Weights of a small GPT-style language model, trained from scratch on English Wikipedia.
Size: 6 heads of 32 (1 for keys and values), MLP 512 GeGLU, vocabulary 1531.
Architecture: RMSNorm before each block, rotary positions, no biases in attention or MLP, untied embeddings.
Training: a variant of SOAP for these matrices, 154M tokens, 4685 steps.
Each number is 200 + 20 x the weight over its row's rms, rounded and kept within 0 to 999. Layers, rows and columns count from 0. The size before them is the row's rms in percent of the matrix's.

# q: layer 4 attention query, 192x192, rms 0.0399, rows 30-31,62-63,94-95,126-127,158-159,190-191, columns 96-191
# k: layer 4 attention key, 32x192, rms 0.04, rows 30-31, columns 96-191
# v: layer 4 attention value, 32x192, rms 0.0402, rows 0-8, columns 96-191
# o: layer 4 attention output (transposed), 192x192, rms 0.0495, rows 0-8,32-39,64-71,96-103,128-135,160-167, columns 96-191
q30,102,235,208,189,192,205,191,193,219,201,214,206,217,154,183,187,219,203,180,235,201,204,220,202,202,219,216,242,233,215,203,179,155,153,178,193,197,190,217,207,193,185,185,218,203,218,162,225,181,189,200,209,209,160,220,170,197,198,164,222,220,212,227,206,220,205,189,222,219,176,207,198,204,209,202,219,209,189,209,227,264,200,204,249,234,176,207,216,196,187,194,217,168,239,201,170,204
q62,107,223,203,189,164,213,220,191,240,206,207,170,194,193,204,204,232,216,168,197,196,212,180,208,214,184,217,207,190,175,188,208,200,192,156,230,191,191,226,233,194,192,247,202,203,214,193,218,202,216,229,187,208,205,201,187,199,202,176,181,211,174,209,199,186,225,199,182,175,179,206,203,172,208,201,201,168,204,205,196,210,225,194,222,248,219,201,185,173,263,235,193,212,224,219,213,197
q94,111,177,206,202,208,205,194,218,184,200,210,193,189,222,169,197,176,207,194,216,219,205,169,206,192,176,225,217,224,155,158,195,235,217,182,200,208,179,185,210,191,192,194,206,200,248,190,210,179,160,190,191,180,178,198,154,199,223,223,169,197,205,181,194,165,199,213,182,207,184,219,214,196,201,206,235,185,190,212,211,161,191,212,174,183,170,223,194,218,191,216,197,175,186,245,198,214
q126,102,202,184,184,209,198,216,217,186,251,233,193,180,199,209,208,202,207,184,183,203,166,222,199,219,208,188,201,175,188,209,216,186,206,218,215,200,241,205,201,221,228,169,211,183,166,214,173,180,230,204,195,197,231,195,250,225,187,179,155,198,177,202,182,179,231,214,238,228,186,216,206,188,197,219,191,226,192,189,209,167,180,204,178,196,227,234,189,211,175,181,203,202,201,196,193,179
q158,112,196,250,200,217,249,195,218,200,218,196,180,226,174,178,234,208,213,209,215,188,211,161,210,212,223,189,209,234,180,181,157,205,217,226,247,178,194,212,232,188,231,219,207,194,241,209,215,182,225,171,236,197,184,217,202,216,190,183,195,188,215,232,215,215,174,207,206,213,204,186,152,190,219,190,200,214,193,178,194,210,200,178,228,210,161,177,192,232,243,204,202,205,226,202,193,209
q190,107,214,190,185,183,153,173,213,216,187,197,152,196,164,212,201,212,196,204,168,178,239,177,202,197,188,210,179,148,183,172,204,210,208,226,194,208,218,253,229,207,199,189,198,202,200,196,173,191,195,226,228,176,203,233,184,206,195,193,200,186,207,210,219,216,179,200,217,184,210,202,200,217,202,226,230,223,207,193,177,207,182,212,204,232,208,187,222,184,167,184,206,232,173,215,194,192
k30,110,160,188,193,182,186,219,200,234,213,189,259,160,196,174,179,189,208,215,189,205,236,190,223,213,205,185,199,198,170,229,195,220,203,212,172,200,171,208,208,207,229,222,209,201,205,219,182,176,171,179,220,177,238,202,164,160,192,173,207,196,211,213,193,192,180,191,147,197,204,203,195,187,180,170,190,213,181,208,186,180,180,212,201,184,220,205,200,212,192,207,228,190,216,251,206,193
q31,106,188,219,229,217,186,188,185,189,210,215,169,214,169,259,205,228,176,180,162,212,216,221,194,225,203,207,207,179,178,209,191,200,192,172,212,188,139,169,210,212,193,218,204,207,205,199,190,162,203,185,190,223,204,186,199,201,211,177,213,206,198,227,182,176,171,191,211,178,249,212,218,192,206,184,196,178,229,199,218,184,170,194,185,181,161,207,186,218,209,211,166,182,200,170,202,219
q63,116,143,206,210,189,199,201,191,193,198,189,218,191,223,200,204,156,189,193,197,218,190,189,193,235,192,216,205,180,201,196,175,225,224,262,204,208,158,211,215,199,174,202,195,199,190,228,207,170,217,205,197,189,204,225,200,173,196,206,162,212,195,221,172,193,178,209,193,179,154,200,208,188,204,185,166,191,191,158,204,212,219,199,181,174,201,180,231,228,232,248,156,218,216,188,178,182
q95,110,195,219,203,223,234,193,220,195,231,165,195,195,195,164,206,198,179,181,168,198,220,252,209,214,210,220,242,205,198,237,202,207,188,206,201,237,190,208,202,218,189,179,180,196,183,190,242,199,208,217,199,227,181,183,188,158,171,212,185,182,209,205,204,226,191,207,206,213,185,216,208,219,211,201,202,203,225,191,172,204,168,200,188,195,185,186,203,197,198,223,165,215,174,210,205,164
q127,114,183,213,202,211,202,204,217,151,203,199,216,192,217,169,205,234,182,178,210,209,231,222,206,180,210,240,199,152,208,163,233,159,182,220,200,190,204,201,196,220,192,226,182,191,205,190,197,173,192,169,206,231,158,210,203,190,178,208,165,193,213,221,206,212,210,164,182,166,206,152,174,191,179,199,225,189,201,192,181,171,230,180,192,175,215,183,206,175,202,168,165,204,169,180,197,188
q159,106,162,182,209,196,171,172,182,193,222,224,233,187,163,198,217,191,231,256,216,218,178,200,175,222,174,193,229,187,203,197,213,220,233,205,188,210,161,182,194,205,215,194,189,223,196,227,230,158,173,173,189,234,202,189,192,192,205,209,209,206,185,205,196,172,210,190,214,186,181,193,212,213,234,202,217,140,204,225,173,205,188,182,221,189,178,214,204,169,163,187,188,204,173,180,169,211
q191,110,236,195,201,191,253,202,222,242,153,230,204,198,191,199,201,218,242,224,200,197,210,208,194,195,197,205,190,179,216,198,208,174,198,221,194,223,187,201,162,176,213,202,231,185,196,209,192,182,243,196,204,210,227,204,192,243,195,205,232,180,190,199,189,209,197,215,186,217,206,200,208,203,172,216,204,200,164,216,207,216,190,191,183,174,201,179,194,160,160,210,190,207,212,212,201,180
k31,106,200,188,203,161,194,208,209,191,198,178,208,213,179,194,184,186,176,190,238,196,182,191,189,206,174,192,196,223,193,224,212,223,234,161,200,244,196,172,212,173,210,202,219,178,205,185,173,206,188,203,209,238,221,147,182,216,194,199,202,172,211,203,176,175,206,202,207,192,204,197,199,202,228,199,202,186,159,222,199,194,207,207,216,186,163,236,181,214,176,197,195,217,220,209,205,199
v0,099,190,199,193,174,237,213,182,191,197,143,173,200,231,219,201,215,176,213,201,194,220,220,216,134,178,210,157,188,219,191,173,214,213,209,239,192,174,186,208,209,168,172,189,224,210,177,187,219,209,174,207,185,226,230,174,189,199,177,200,204,185,222,209,215,166,188,215,208,215,188,190,181,204,206,215,199,182,192,207,196,212,202,197,233,197,180,193,183,212,222,207,202,211,146,224,194
o0,089,185,210,219,218,166,178,229,163,225,198,198,157,177,241,203,218,170,163,194,176,231,200,196,176,202,207,173,192,192,203,192,197,198,208,161,188,201,193,174,181,189,201,202,180,214,207,195,210,168,184,252,216,206,200,190,194,185,227,197,241,225,195,195,190,231,200,241,229,214,171,225,215,215,196,231,183,190,185,223,213,209,193,200,228,203,201,181,183,218,170,200,182,196,225,190,207
o32,113,222,180,200,183,191,212,210,236,200,200,175,218,195,207,219,175,221,203,211,198,196,192,182,227,158,184,196,225,195,172,203,241,169,207,203,167,224,163,185,192,226,214,176,211,205,189,223,176,207,207,167,183,213,197,187,196,199,182,198,192,188,232,180,203,205,231,162,213,183,183,225,212,202,219,187,218,220,202,214,199,172,195,242,188,185,204,190,213,165,200,226,212,221,176,207,178
o64,092,178,229,179,224,206,175,189,193,192,200,220,207,201,204,170,225,167,201,205,174,186,222,182,177,201,244,223,183,227,223,215,169,206,244,192,189,186,163,210,214,220,194,174,211,196,200,211,185,180,217,189,203,220,178,200,207,220,190,204,196,211,215,201,173,210,223,222,181,222,206,216,189,209,141,209,201,219,183,206,205,191,215,215,203,241,176,220,197,204,184,216,243,173,227,230,196
o96,111,236,202,218,213,202,212,247,225,227,197,205,203,187,191,215,191,212,208,177,202,222,199,203,229,233,148,202,203,200,227,203,188,221,201,212,215,211,196,215,198,221,225,200,152,223,184,192,179,207,213,222,237,171,227,219,206,209,220,224,222,206,160,184,190,215,197,184,203,187,192,190,214,143,210,188,194,188,237,188,188,179,215,200,198,167,164,184,185,208,205,183,178,203,182,184,210
o128,114,203,196,183,209,212,212,203,218,197,215,186,211,209,203,205,221,218,196,212,240,189,158,186,194,214,170,227,232,170,155,192,205,197,156,196,233,197,199,192,184,173,207,202,241,187,182,169,248,213,185,161,195,182,165,178,192,166,195,198,175,209,209,172,206,218,167,189,195,169,198,162,192,206,196,207,184,203,194,175,212,193,212,165,206,192,217,212,217,194,226,194,157,211,189,161,192
o160,090,205,222,199,160,196,221,166,183,193,195,223,186,230,207,200,241,203,201,219,183,189,206,237,195,161,213,181,174,193,209,195,217,172,215,208,183,212,237,186,185,203,190,190,179,216,213,188,221,222,199,199,166,211,216,214,182,203,185,174,172,183,217,195,214,195,202,207,215,259,260,210,231,191,242,212,207,236,189,201,209,179,151,202,171,208,222,209,210,195,203,216,211,224,204,226,254
v1,104,216,249,224,201,204,176,176,220,212,163,196,210,229,209,197,214,183,211,193,185,194,170,204,218,211,230,221,228,210,208,188,190,181,211,184,215,174,187,210,233,189,227,182,208,191,192,220,205,216,236,220,210,231,221,233,208,213,205,218,233,189,211,171,180,204,191,203,210,180,200,197,195,155,218,200,195,184,204,188,172,173,202,177,198,202,201,180,173,230,239,184,211,179,187,206,195
o1,082,215,211,194,200,191,185,206,219,225,170,162,164,210,182,207,167,192,174,180,208,193,221,190,198,223,223,213,208,208,190,168,187,191,228,201,207,208,176,215,169,235,214,195,189,218,224,238,188,184,234,204,213,198,170,193,183,225,156,184,216,231,211,251,207,180,182,193,178,221,221,185,182,227,170,187,187,195,196,236,177,191,198,171,193,187,220,247,206,216,211,179,181,218,213,181,195
o33,101,189,181,233,219,210,203,206,195,221,196,189,204,168,232,227,233,180,206,223,214,223,215,208,207,228,225,209,189,180,191,190,218,184,151,205,218,212,231,185,165,176,210,187,215,204,171,152,184,191,204,203,233,209,203,163,199,204,221,202,212,189,185,160,192,179,225,253,213,212,187,185,198,226,189,228,155,231,249,203,218,167,228,173,207,216,198,206,225,202,195,179,177,217,167,209,202
o65,103,228,210,160,189,217,175,194,184,199,197,219,257,201,194,196,203,223,214,201,157,201,179,196,167,191,218,202,191,219,206,195,173,219,172,186,194,176,203,214,169,201,199,212,164,208,200,201,218,220,197,239,181,211,200,229,198,207,214,232,215,211,205,180,194,220,207,190,193,234,176,209,201,214,205,190,226,191,164,194,208,204,198,213,200,174,181,196,188,180,195,226,233,217,225,199,227
o97,104,169,186,200,157,214,218,211,209,191,223,185,190,198,209,180,214,150,219,201,224,212,206,214,203,205,176,202,186,170,199,210,181,241,220,228,206,215,224,197,222,210,190,227,208,168,218,152,226,212,196,184,207,216,182,208,189,199,199,185,225,222,200,193,219,191,194,211,202,193,187,211,206,239,208,185,220,183,241,215,191,211,191,219,189,185,207,200,184,189,200,229,166,199,208,206,220
o129,109,177,208,181,191,203,213,198,217,169,204,172,189,230,185,233,194,227,211,202,207,207,222,211,207,199,186,208,179,228,204,191,209,174,245,175,199,224,185,189,195,164,206,213,182,216,222,199,208,207,186,173,221,202,214,181,207,187,194,193,184,195,227,202,201,168,227,204,218,161,206,188,211,189,216,203,220,187,232,208,172,176,214,197,197,230,191,171,188,234,168,197,165,209,216,195,210
o161,095,172,181,215,205,202,218,218,203,169,226,206,204,181,209,203,207,213,196,207,186,185,216,200,226,233,188,185,196,182,202,239,208,215,188,173,203,183,204,211,240,208,202,187,209,206,187,239,209,177,249,159,200,184,209,188,213,190,194,191,210,198,185,195,186,207,169,183,223,179,193,202,167,183,168,149,177,177,167,190,200,188,213,226,216,209,215,200,189,227,214,187,174,198,180,200,155
v2,100,198,193,210,214,200,230,210,193,206,172,214,194,202,208,206,227,207,258,173,159,172,188,243,199,191,211,196,176,210,219,186,176,183,214,181,209,185,214,191,178,190,176,191,228,179,189,243,176,184,203,152,208,230,175,207,203,172,195,190,195,216,183,238,231,205,183,186,157,170,187,182,200,186,208,219,214,208,182,191,204,185,197,225,184,214,209,177,218,201,206,192,213,209,228,166,220
o2,096,223,199,227,199,174,231,215,188,184,201,210,231,203,211,224,204,172,175,184,195,180,229,207,196,181,168,175,199,214,172,224,197,198,198,215,171,205,159,165,192,176,190,168,188,201,194,185,174,194,168,203,187,194,214,219,157,239,181,201,195,203,199,199,205,197,189,249,175,201,207,155,192,171,171,176,174,219,218,240,213,204,242,200,214,177,229,173,169,212,164,206,198,199,196,212,186
o34,107,202,212,214,217,204,206,192,209,213,204,195,186,195,217,211,231,148,180,221,206,164,204,199,204,194,197,230,204,201,195,185,181,166,177,196,189,216,206,187,191,205,202,198,171,194,200,207,219,182,183,176,200,225,243,216,225,206,219,221,177,181,223,169,182,199,188,193,227,209,208,186,206,185,198,240,211,187,200,207,179,200,159,228,191,210,182,183,235,194,174,169,193,218,216,238,220
o66,089,215,216,199,213,181,203,215,207,199,208,179,164,227,184,207,157,230,195,184,208,183,221,203,176,199,170,162,192,204,243,219,188,175,208,173,171,232,197,198,218,200,195,204,218,180,202,224,231,229,237,177,203,207,202,189,226,177,197,171,201,197,205,230,220,199,229,178,212,183,172,180,206,192,211,222,194,171,181,208,167,211,154,195,148,192,206,200,194,241,203,189,209,193,169,227,203
o98,103,162,199,188,143,208,233,196,205,200,231,198,204,183,188,185,210,194,213,207,189,212,188,195,196,233,201,184,185,215,206,222,216,189,197,214,221,173,220,207,182,218,218,190,202,215,181,190,166,186,202,221,229,213,189,203,178,178,225,230,211,218,228,209,186,198,199,162,202,182,208,249,238,245,188,202,210,185,174,166,177,213,217,161,252,184,217,184,222,197,226,245,193,208,202,208,192
o130,109,172,172,202,216,215,180,194,176,200,188,211,233,196,201,183,217,245,184,249,197,231,142,204,228,211,188,238,186,165,173,208,244,228,174,186,232,192,200,196,233,209,196,243,180,222,179,213,208,221,212,255,191,164,208,223,189,203,182,180,192,199,212,189,193,201,177,196,184,230,205,194,218,190,211,210,191,197,201,212,219,174,192,183,213,173,187,187,185,191,205,205,194,220,153,177,165
o162,097,219,204,191,210,245,172,200,208,189,208,204,204,183,216,188,193,186,194,209,185,195,180,199,197,213,208,232,199,208,174,176,218,249,216,239,200,167,185,221,210,209,184,181,191,191,222,194,216,227,194,190,183,198,173,201,250,193,182,196,229,191,165,190,197,176,223,200,171,200,174,194,156,216,204,199,227,212,224,208,199,199,188,211,188,244,160,228,218,185,205,203,182,191,221,211,230
v3,097,180,211,179,217,180,207,224,158,210,266,210,197,236,191,177,203,187,278,222,186,238,188,194,200,189,210,217,189,204,215,210,222,183,225,199,191,179,204,196,205,207,197,214,225,203,200,187,196,152,199,195,203,232,205,182,214,196,162,219,218,205,189,220,187,200,242,193,192,238,218,220,198,196,210,188,230,190,190,187,247,202,191,173,221,181,183,182,212,227,223,238,205,206,160,186,185
o3,088,234,201,215,191,208,168,188,216,206,186,197,224,198,211,224,215,221,212,201,199,218,202,243,224,190,202,224,208,187,204,213,195,212,178,228,174,194,199,196,229,210,195,222,214,168,154,175,212,225,182,191,188,201,194,221,201,253,195,192,199,227,194,173,183,174,176,212,195,188,196,169,195,193,242,187,209,196,204,223,185,188,204,218,193,210,236,169,160,184,219,213,242,177,175,270,210
o35,105,215,225,221,193,206,194,179,180,246,176,207,209,192,238,188,180,221,160,188,224,190,163,198,197,193,200,207,193,186,196,186,197,221,194,185,213,191,261,166,216,214,204,171,183,260,229,230,215,221,208,189,234,195,221,200,170,160,197,195,179,183,220,225,211,191,216,206,208,212,186,214,224,206,196,165,177,194,181,173,189,183,234,199,210,173,189,223,229,193,205,195,191,178,198,185,195
o67,096,163,202,192,214,193,220,211,183,186,237,196,206,187,185,180,193,196,213,162,190,191,261,165,197,239,242,185,214,217,181,213,178,169,190,175,228,177,178,209,157,223,180,197,218,148,190,210,199,199,160,217,177,204,208,197,209,188,207,205,202,198,217,172,184,174,194,181,152,174,212,173,196,173,162,171,182,213,212,208,172,211,184,186,216,214,176,182,168,216,188,201,174,207,205,198,194
o99,112,196,224,202,156,173,219,215,203,210,184,212,222,214,196,216,166,190,208,193,203,196,207,210,180,193,204,179,229,213,191,200,210,217,175,221,186,184,163,182,237,225,220,205,234,203,218,213,218,165,223,185,192,206,171,204,224,227,215,238,205,195,224,225,221,226,189,228,236,196,179,153,218,222,234,210,213,219,161,188,221,198,224,228,209,200,217,189,213,185,163,224,197,203,244,178,188
o131,102,214,194,195,221,220,236,201,237,202,193,201,220,208,208,210,237,206,151,208,165,223,154,191,191,195,176,200,141,218,213,202,186,222,230,205,194,204,197,207,191,191,195,170,184,242,202,215,166,204,219,201,193,209,150,219,184,210,218,174,189,188,184,211,185,197,210,189,205,198,207,250,186,215,160,198,195,200,199,202,181,188,200,212,179,228,177,243,225,184,196,185,189,200,177,177,200
o163,090,197,193,187,205,215,196,161,226,158,192,203,203,218,222,202,216,207,200,196,184,192,192,240,176,178,154,213,199,168,186,212,191,198,215,191,174,241,204,205,195,149,225,224,166,204,219,142,236,199,165,217,218,183,234,195,210,186,187,183,204,190,215,171,196,214,206,195,198,226,213,188,186,214,173,240,174,179,233,203,224,214,193,192,192,219,225,212,225,217,210,187,194,190,212,213,239
v4,097,230,190,190,213,189,167,205,211,221,182,185,217,217,194,198,190,210,180,226,208,219,181,193,233,175,206,212,203,219,235,219,221,220,188,210,204,205,205,251,180,166,193,214,206,207,211,229,232,178,182,200,198,162,163,193,188,203,199,185,194,175,195,220,171,218,215,200,197,174,215,207,133,201,224,204,184,237,207,178,182,223,186,206,164,176,219,208,177,187,169,194,199,212,192,184,185
o4,087,187,188,200,180,181,205,182,201,219,238,211,208,189,194,234,187,225,207,232,201,187,216,220,211,191,170,221,193,205,199,196,234,195,195,199,214,204,237,212,194,193,217,227,206,187,203,219,208,235,190,202,168,223,198,181,210,239,188,219,206,180,160,224,203,152,183,170,191,177,182,203,176,176,200,230,192,203,153,175,176,202,194,212,222,202,186,198,210,181,207,220,197,183,221,201,226
o36,100,233,206,211,191,185,220,209,202,258,194,185,197,173,161,192,203,194,229,183,212,222,208,178,243,193,227,207,185,234,177,173,220,193,167,182,200,207,226,213,192,176,204,195,219,184,203,224,169,192,218,186,178,213,186,197,209,190,197,216,193,175,213,162,220,225,178,187,179,202,240,224,198,193,185,232,211,189,213,223,184,221,196,203,217,180,166,212,208,206,217,199,168,224,165,191,236
o68,092,200,209,175,196,194,192,175,211,175,222,183,199,272,228,182,230,204,197,215,177,198,196,201,172,186,213,161,208,205,189,177,197,165,217,206,196,223,174,182,187,255,208,180,231,205,215,153,206,219,213,168,218,199,236,194,207,190,226,163,203,234,212,181,196,205,197,222,190,203,192,213,210,196,220,196,217,179,181,210,221,196,191,149,188,166,205,233,181,176,219,183,222,162,218,200,207
o100,114,213,181,221,187,195,226,229,179,203,202,216,187,194,196,223,176,173,197,194,218,227,215,164,202,218,200,174,204,251,219,227,182,178,192,192,195,207,209,175,188,193,209,162,192,193,167,184,175,208,207,219,199,214,178,216,194,231,213,232,173,219,216,188,198,198,213,214,234,197,209,209,214,184,202,184,192,195,235,172,187,202,214,248,212,249,225,160,190,191,189,225,189,233,190,242,177
o132,104,152,173,187,220,227,183,182,184,228,218,217,242,177,198,194,212,185,209,229,190,191,194,193,209,186,209,227,202,190,212,182,195,232,222,183,209,187,190,210,194,213,200,208,187,166,158,199,202,201,167,197,222,188,206,196,231,224,223,203,216,207,190,225,178,205,213,211,210,205,215,202,202,208,195,200,207,188,205,177,201,194,220,212,230,159,178,182,187,235,200,179,208,206,218,188,201
o164,099,202,239,189,183,206,211,236,243,175,194,181,180,200,209,193,208,176,164,171,194,187,210,194,199,202,188,219,217,185,176,233,191,197,190,216,188,211,188,178,233,190,190,187,209,224,220,187,217,228,181,196,228,196,220,213,189,166,159,203,213,225,205,172,214,209,198,187,200,212,198,206,217,191,199,186,203,199,179,216,238,172,194,203,174,214,192,187,198,201,166,181,224,196,207,189,184
v5,099,216,195,214,225,209,190,171,205,224,194,214,208,186,200,201,221,171,183,187,208,196,223,154,229,206,225,198,207,176,206,216,232,214,183,210,193,208,238,212,208,253,199,182,202,169,208,186,183,185,143,193,198,149,180,209,231,203,187,186,163,209,180,182,201,208,211,203,202,169,204,189,213,148,193,193,222,196,209,203,193,180,184,183,206,177,182,238,208,219,194,201,194,183,185,218,207
o5,092,197,200,207,175,213,211,203,216,196,220,208,201,174,215,209,184,206,206,206,210,202,172,248,181,206,184,193,198,164,203,184,186,198,175,175,208,180,221,179,224,181,188,214,189,169,203,214,214,185,228,208,179,180,197,220,227,218,221,200,165,199,200,232,198,167,226,181,210,204,224,219,201,225,217,239,202,222,213,215,163,209,203,172,201,200,210,184,145,203,185,208,157,191,185,173,233
o37,107,206,226,176,223,202,207,208,220,208,201,193,215,193,190,184,199,184,194,223,204,205,198,201,203,208,235,189,182,220,210,185,205,196,153,191,187,224,184,242,190,181,174,231,233,173,199,201,167,210,185,174,213,203,225,188,192,194,199,205,195,210,209,202,192,197,208,244,218,166,149,176,208,192,146,189,179,221,205,215,210,189,182,211,217,183,163,218,199,170,211,168,155,193,185,181,174
o69,089,201,205,248,214,179,198,201,197,192,183,234,204,220,197,191,205,211,204,206,189,198,225,245,207,214,196,167,242,157,193,202,193,192,233,234,220,204,209,226,244,218,203,226,229,198,158,205,183,187,189,208,215,238,212,199,198,214,242,174,205,207,179,205,215,227,194,180,258,183,221,207,190,205,200,229,182,168,233,147,167,221,213,227,216,188,180,187,178,225,205,207,190,200,190,223,223
o101,111,212,192,186,200,209,236,186,206,201,196,191,243,224,218,166,210,216,210,238,226,167,221,202,186,181,195,227,175,242,216,229,200,169,192,199,206,216,195,196,177,210,175,189,167,250,236,172,229,196,172,214,195,201,178,196,194,210,182,216,244,171,176,209,184,220,185,221,149,208,192,211,186,185,171,226,209,198,170,231,202,185,214,203,198,237,214,201,222,192,214,172,252,192,223,195,206
o133,102,170,236,188,186,157,178,180,189,173,228,200,211,189,220,247,218,213,205,198,197,201,213,158,206,192,166,179,172,215,208,184,218,208,215,179,174,181,194,188,172,182,213,189,203,214,193,233,216,231,218,186,189,187,177,184,207,233,160,200,204,199,224,210,186,191,187,204,192,230,201,163,200,199,231,183,177,179,183,224,196,183,219,187,154,193,220,206,220,184,210,257,223,170,218,189,188
o165,101,192,181,185,219,190,188,194,206,222,185,179,144,179,185,213,193,184,180,164,213,205,192,211,204,187,197,237,205,200,203,217,220,179,175,213,183,183,206,201,187,213,221,200,159,186,209,172,198,185,222,208,210,190,213,203,185,196,186,206,170,186,232,199,227,200,181,198,179,247,191,213,220,198,182,166,230,212,197,194,201,200,171,218,195,231,174,188,166,212,213,191,242,249,159,182,170
v6,097,182,238,209,178,180,217,212,172,206,195,185,196,196,228,204,181,166,196,228,218,196,196,181,218,236,184,178,177,181,194,189,220,243,170,195,188,188,203,188,227,228,217,214,211,175,198,212,146,231,206,171,199,213,179,219,205,173,191,219,204,201,198,214,189,164,188,196,176,229,200,178,212,185,196,217,207,192,167,207,263,211,231,202,179,203,205,180,172,193,195,178,193,174,213,196,172
o6,087,240,183,171,210,188,210,191,205,228,229,199,212,208,187,181,181,207,193,203,151,199,206,199,162,198,207,195,223,194,212,220,183,210,166,191,209,189,193,224,202,201,249,170,187,198,223,175,167,242,178,244,178,201,215,220,210,217,206,181,185,208,195,221,195,182,193,180,182,183,210,211,215,240,184,191,175,196,208,170,199,189,202,222,188,171,164,167,196,195,200,194,195,210,193,206,190
o38,106,225,212,213,221,180,226,229,214,203,207,163,218,214,207,198,207,184,188,220,191,188,204,167,231,201,187,193,181,191,224,188,213,221,209,214,215,190,180,199,202,185,204,190,211,214,200,182,207,205,203,213,211,183,178,197,199,174,166,202,204,164,204,210,215,220,182,206,214,200,187,192,206,231,201,207,184,212,210,188,212,196,180,194,214,201,238,205,214,198,191,201,206,181,197,198,176
o70,094,190,177,194,219,198,167,166,176,181,202,198,217,253,178,185,230,189,179,155,197,177,191,230,188,218,185,180,192,209,193,164,204,202,226,221,192,214,169,225,199,237,167,233,217,210,187,197,211,224,196,221,182,197,207,183,211,227,196,217,185,192,204,188,226,206,233,206,182,193,200,189,186,155,201,227,186,166,162,245,196,217,213,221,200,208,166,215,168,211,216,219,192,237,212,212,230
o102,101,174,216,215,194,209,199,201,201,201,199,234,192,167,211,193,187,231,189,173,227,207,192,189,203,202,208,210,222,194,166,224,186,179,182,220,212,216,214,192,189,188,200,187,194,191,216,242,221,150,195,135,175,191,207,200,218,177,186,189,230,206,174,155,167,174,186,204,227,225,190,197,219,163,193,214,212,230,228,203,191,176,202,177,208,217,174,215,197,197,184,174,201,179,230,228,219
o134,105,209,219,194,204,210,169,198,179,198,195,210,170,174,207,249,177,214,175,208,231,217,217,195,207,183,241,218,212,213,221,223,197,211,193,174,187,209,231,178,215,192,226,192,200,209,191,213,191,207,197,212,213,204,191,211,142,190,201,220,204,231,219,241,212,196,210,194,199,214,201,197,231,217,207,216,174,182,178,201,207,183,160,193,210,160,244,188,206,169,227,179,226,240,192,214,208
o166,104,181,195,201,182,189,188,226,234,192,231,218,165,181,198,195,243,229,226,199,182,219,182,230,199,203,187,169,164,193,193,174,189,188,221,225,196,178,234,175,208,209,170,202,205,189,230,198,226,203,218,212,226,191,198,214,203,189,209,172,181,182,223,227,191,227,183,217,202,150,188,202,203,189,189,216,251,187,206,181,160,203,203,190,195,215,206,217,198,196,206,206,161,193,191,163,184
v7,099,200,208,173,200,209,245,194,215,222,212,182,206,199,171,184,171,172,185,215,198,209,236,187,198,179,227,222,234,210,196,228,193,152,207,203,227,176,204,213,194,214,226,205,155,179,168,201,197,218,170,211,192,227,227,201,190,160,222,192,221,191,226,198,184,189,183,203,230,241,242,192,213,199,210,208,212,244,206,207,206,189,195,198,188,158,199,219,209,221,221,181,176,200,203,172,212
o7,101,223,194,219,189,166,204,181,183,156,213,205,207,192,195,174,223,250,172,182,197,199,192,224,209,221,193,189,232,194,174,184,213,225,189,213,226,216,227,230,198,227,204,217,174,187,143,199,200,216,210,188,204,210,191,217,206,204,198,209,161,190,196,231,205,199,221,181,229,174,210,209,216,173,235,173,217,192,190,168,153,214,191,203,165,217,184,191,182,178,188,187,145,196,216,207,192
o39,107,193,187,211,218,213,186,239,212,203,207,209,151,177,210,216,181,213,208,216,166,210,220,180,256,191,184,206,185,197,190,183,182,215,249,185,191,225,175,204,177,191,203,187,217,190,244,216,191,184,179,190,207,196,205,208,226,200,230,204,211,194,213,181,198,192,204,210,214,202,190,212,193,217,210,243,190,203,229,168,201,179,178,202,205,202,249,186,175,176,214,220,193,223,173,206,189
o71,099,228,189,238,227,196,226,193,187,159,205,198,133,208,155,204,219,205,201,215,207,160,206,211,199,208,203,208,210,223,196,201,204,155,181,204,165,202,193,192,243,187,186,212,187,193,219,189,199,199,210,207,195,208,178,174,204,176,178,183,211,205,217,222,194,248,221,214,189,194,197,179,189,189,174,185,200,192,175,189,158,186,202,200,153,186,221,192,210,208,191,201,185,211,144,191,180
o103,106,170,221,226,169,225,176,224,205,218,237,233,225,212,200,214,196,193,196,231,195,218,198,197,236,192,182,211,148,215,211,192,230,217,234,198,205,159,195,207,208,235,190,176,234,205,198,178,233,195,212,183,202,184,214,210,195,201,223,237,183,250,196,188,179,174,187,205,210,189,220,191,216,202,216,200,187,201,208,189,236,209,225,211,215,202,199,232,208,191,212,207,212,176,231,176,178
o135,096,231,202,208,216,193,190,186,188,226,188,226,186,208,248,194,192,164,210,179,218,215,187,223,172,203,235,205,196,191,181,151,190,228,258,161,175,202,190,205,185,234,193,224,213,235,188,207,206,202,177,184,201,199,204,202,216,182,188,216,209,172,222,188,246,200,160,212,178,206,215,166,170,202,199,176,203,206,170,210,212,195,186,233,212,199,202,196,201,213,207,219,217,217,220,211,191
o167,091,182,192,171,214,185,193,213,185,228,182,186,216,221,193,215,179,185,203,208,232,186,180,197,189,190,192,183,225,192,246,236,202,185,176,213,226,232,229,189,180,208,231,182,228,193,195,209,219,181,218,222,203,217,200,200,177,197,207,176,210,170,153,217,184,164,206,173,182,223,169,193,183,207,208,204,175,237,229,197,193,173,209,168,247,210,206,207,229,188,187,194,212,190,211,226,235
v8,100,199,155,194,166,206,251,255,199,177,205,219,211,171,182,200,218,206,201,177,207,209,225,211,224,222,216,179,218,156,181,194,225,190,212,168,189,208,222,188,203,212,232,168,208,205,197,206,173,225,217,257,185,212,201,207,196,215,209,237,182,195,202,209,213,213,186,193,191,213,235,192,218,197,195,177,225,171,193,206,208,236,183,205,192,175,203,251,188,194,219,164,196,211,218,185,195
o8,091,217,170,203,227,197,225,212,168,207,177,180,168,223,195,170,188,219,221,197,179,186,210,153,178,206,196,219,190,231,218,157,186,181,194,216,174,191,195,208,211,185,193,194,209,218,193,191,191,217,180,192,201,204,202,194,148,228,198,193,208,219,193,149,193,186,168,208,216,217,224,178,209,214,188,205,214,218,192,196,220,207,205,202,197,187,229,245,229,173,203,224,194,207,188,214,195